Weights of a small transformer language model.
Size: width 192, 3 heads of 32 (1 for keys and values), 4.77M parameters.
Each number is 128 + 24 x the weight over its row's rms, rounded and kept within 0 to 255. Layers, rows and columns count from 0. Numbers have three digits each. The size before them is the row's rms in percent of the matrix's.

# down: layer 4 MLP down (transposed), 768x192, rms 0.066, rows 753-767, columns 0-63
# gate: layer 4 MLP gate, 768x192, rms 0.0775, rows 754-767, columns 0-63
# up: layer 4 MLP up, 768x192, rms 0.067, rows 754-767, columns 0-63
down753 101:116148119114155134134155148120148098174155139109135170126081121148130100115121102115129118133184152144118155147121123086080163133091140139153129148115140091125113119143124154160134110119139181
gate754 105:122100169141130136136147151133120184127079173177145091126138048172076135104135102128141137154168146129122127147149108127118160116089153096128177138127157149174138119170139120131155131122133127
up754 106:130111151150097152102153126115093130121119183095156141093115164113118124159174129137132141094107139152121109123133167161167124147108160162176088140146150116147152123135121106143145115123155142
down754 104:130134091156109152152171131133101085123117127083125118119120179123136139150130130131156157139113141129158134123148122148131132111141148145085116119145116099128135096119091129121116131102089110
gate755 098:116134144140118124110114090129152129106126127103128131145132150098088160132158081118138157144166097109146143129116136122122154116154080119141128112123105150160119106120104108132153110106163148
up755 105:109132099127096137091117151122094155121113121144141143130112105143129117135128110156145174109178171165113095129106173139126138146130140210096128125130119148111131094110133096153115099137108112
down755 096:134143136147112140091097121091107105153115123170132143150132158134152137126141118146120132130125146181130119189145132140137118134114121149116134141114090143114096117167185124158132129149179120
gate756 095:135142128156114122132131097107145125121114082120096115145115130095094154103132135155139107130115099165149159115171125137096167142164137144161135097109120157144137102130118106188136131089186125
up756 108:144116112175102139131080097090134087114156139127085109107145101142136139139100132114130147126140149117129136141097121141136134173172128077126086116157138115137170148150127159160097086160169173
down756 105:088156099127132083154108100084160118141162149121085112106151122136105127132106084112139149150153129125125104139099137135153142132064139116116113157115148123159113156158133124091119110125161120
gate757 098:103115116121124129102120118127103093093113119123102139123138094104122138122101127165092138099113132123095120207141122106146160082136151141176130162107107085100166092149127174164133119141137121
up757 095:108133162151125085129074121114095139138136138105104116147085167133102107126106119110124087146135112084114098130110099105158129122146133126142111079100085114099143112162134110098138139111119142
down757 096:078157118098121085106118093120120114113141168124089124119136180123121097103124128072152138132138092119150107111146148149138118102203136132165117131139178116163139147103146150117141132128107178
gate758 096:139157127143129104131167124112101149144124151171126134148137120163104139131090134093161123132106159126114142164162146120145097136099130133164141106133175139161097126105101141132126130116126110
up758 103:125144142139129170110151105116182143125115056186149144125130132114150129121072106142128099123169121142083127097152145105123144159135133123103125140128156109129142067140122127117119147151137135
down758 102:139116107135107141151122120167091141098128173126133099151148124124115174119136166125108119137123144153143116156146106085163145144123152113123142144142126092147112117094115125161071126130171103
gate759 097:122151156122151152100080121110129166144165103134159102128142140112099170126146137095184108102148143153119097084131183120122148126129153121109140161106138141142205153133126114098156111143161122
up759 099:121144140120112141113104159114110136170143113134110152144124133102148118146158146139114136107085156102155150148151120110111097145103120081156115082103107117099122100167157084105162096162128198
down759 095:141106111134096105106118131127101127144141090136112142126133120162126104148183111149127172135118178092126087186125121114093119166102137104145139125088147119137138094147126133103180075117136141
gate760 092:155124105114121124080100140139128102180165116175126149105124144149124121107122135131104115163133119158142133152097146146153151088139136081166143137095113096147099108138136108143132143083106114
up760 101:126137105120165128126107113079056157156087133163087103125137086115136162144114128163057097131106120106152100126136110119153123106199135126139162103147164121124121096113161156112168123131101132
down760 102:122141094144149100132072105136139128116137140127150151132153122129107112142162141159111086166152156086171098130155140139117169103169141111139150099095094103161120102099140086158147143141103121
gate761 108:157146127088102145133163072099133142118128105141103116122166125136124132130110103086121155113129112177152134134145125109163129101109086133122136133145181119134115126120127110148102117119125145
up761 100:075185089137115114162109149112123120113119125146104087142119117170199148158096130101121136135141126157125167142145133154141138136098123101050153127154136145179131097112115085147124140124115138
down761 100:148170116120117113124133088148120145099151152107138170133153150117087130143157132122139114140100137153153090118138123125138083098074087109132139105113151125143157135123105101136129116160134163
gate762 110:138131128125170163139081185088121155162122117111148123136121108114128153137108201093083121117147140078132176127137144127124176126169113121136171108147136141145143061105124094126130081136087130
up762 097:131145112168106122113145153104132125149105165128132151141119155098108130103134119120134109138105177121083142142128142153127124130110101120168137185138145087124149097115123114154106150125145143
down762 096:146149132126118155096118168122134105181146058161104175151128131177119136117142121138121080117103135107146120134130129123145143104117149128174119114101075141162156125152130099116116139109144143
gate763 092:119110115119132134162096131104114165124131140124134132120138086130132097096142117157129152097087139155137133149114150147165157138126135109133118117131126127173144103133130138134126146154138110
up763 099:133082154160147104142106148143102105126134165133123137143075133125157132120118124133076159144129125111113128102061184158108080103131118120096148099159133097132128157141150125113131146142156119
down763 100:148129141095094165116086123095115113153118135139117144117078167113138138133144099112164102095146143112127136130162150136136096111124154156071100155152106118127143132093167070106153087131156103
gate764 107:143153138136125166161122174135137144076080186117098113117158147122157160116136119174146163144134148150186139140113128141123117120129121112107113137131147128140108111114105104150185127149127083
up764 104:123140097108143116110164090103137133087128123077115145134157118154144133132122139109071086094134141147118132169088109115113090107142123109161130156130126113120085128128138155122157149128137137
down764 102:128101143097099136130084137097086137157163112104111118085128113091157144109096167134145117138164176164149119142113118110139175132075135076101140132111152146092153103146154141129102138153098133
gate765 102:120137070114141129133122138124161125159103103138126088163144131131086165157115128098133128182153107167185122135127138135122108125156114138134122098143136115131158136146112121127126117120135148
up765 107:124123120152144100078144133117115163151130147134136133110133110158133155111094127091166124143132131139149116122112139146151135178144099128128101128127141141114130103133118079089124131132143168
down765 103:122116123112134099120160164129090151156129117102151132154139116167107122142129162165173123145122113131090136125090112148117134107099128127137152124111133194066193169107082117135164137129136162
gate766 121:128110167149142152110063140108158129144113139125137117126167102119115159086136103157145109134108170107117121138096170170161157174151099115148162146118119129166139079146103104125133086104163125
up766 105:098162103101117098121117136133129167162136143123125168136131138121098129112170119137099123110192103083111148127124158124143112098126108186139161146139159127105144123134131152131135109097172155
down766 105:114133107108164106139127139131121175205151134123139129160092100128103152135139114135156132117154123084133107149107154091102120130144154137120146152136112155106138115138109141127130136129148162
gate767 093:131119141154112118139129161068101128132095090154144114167115103159128151146111084144110150123092146125153118106112121168132145107146177142171148096152150130129194125115152171139136137088126161
up767 098:103123153122121145122128124094145135152112061114107134156124163063150117123133133121124104055116157085138124124152135115124107166098132150163137127119095115169132129115128121081095109106134121
down767 098:129110141115109164136180142107163143115131119104127131119116087080115111109124139126105096095129116090129142101146123101121104077152154109135126168144104122086161141137108137108111186131108102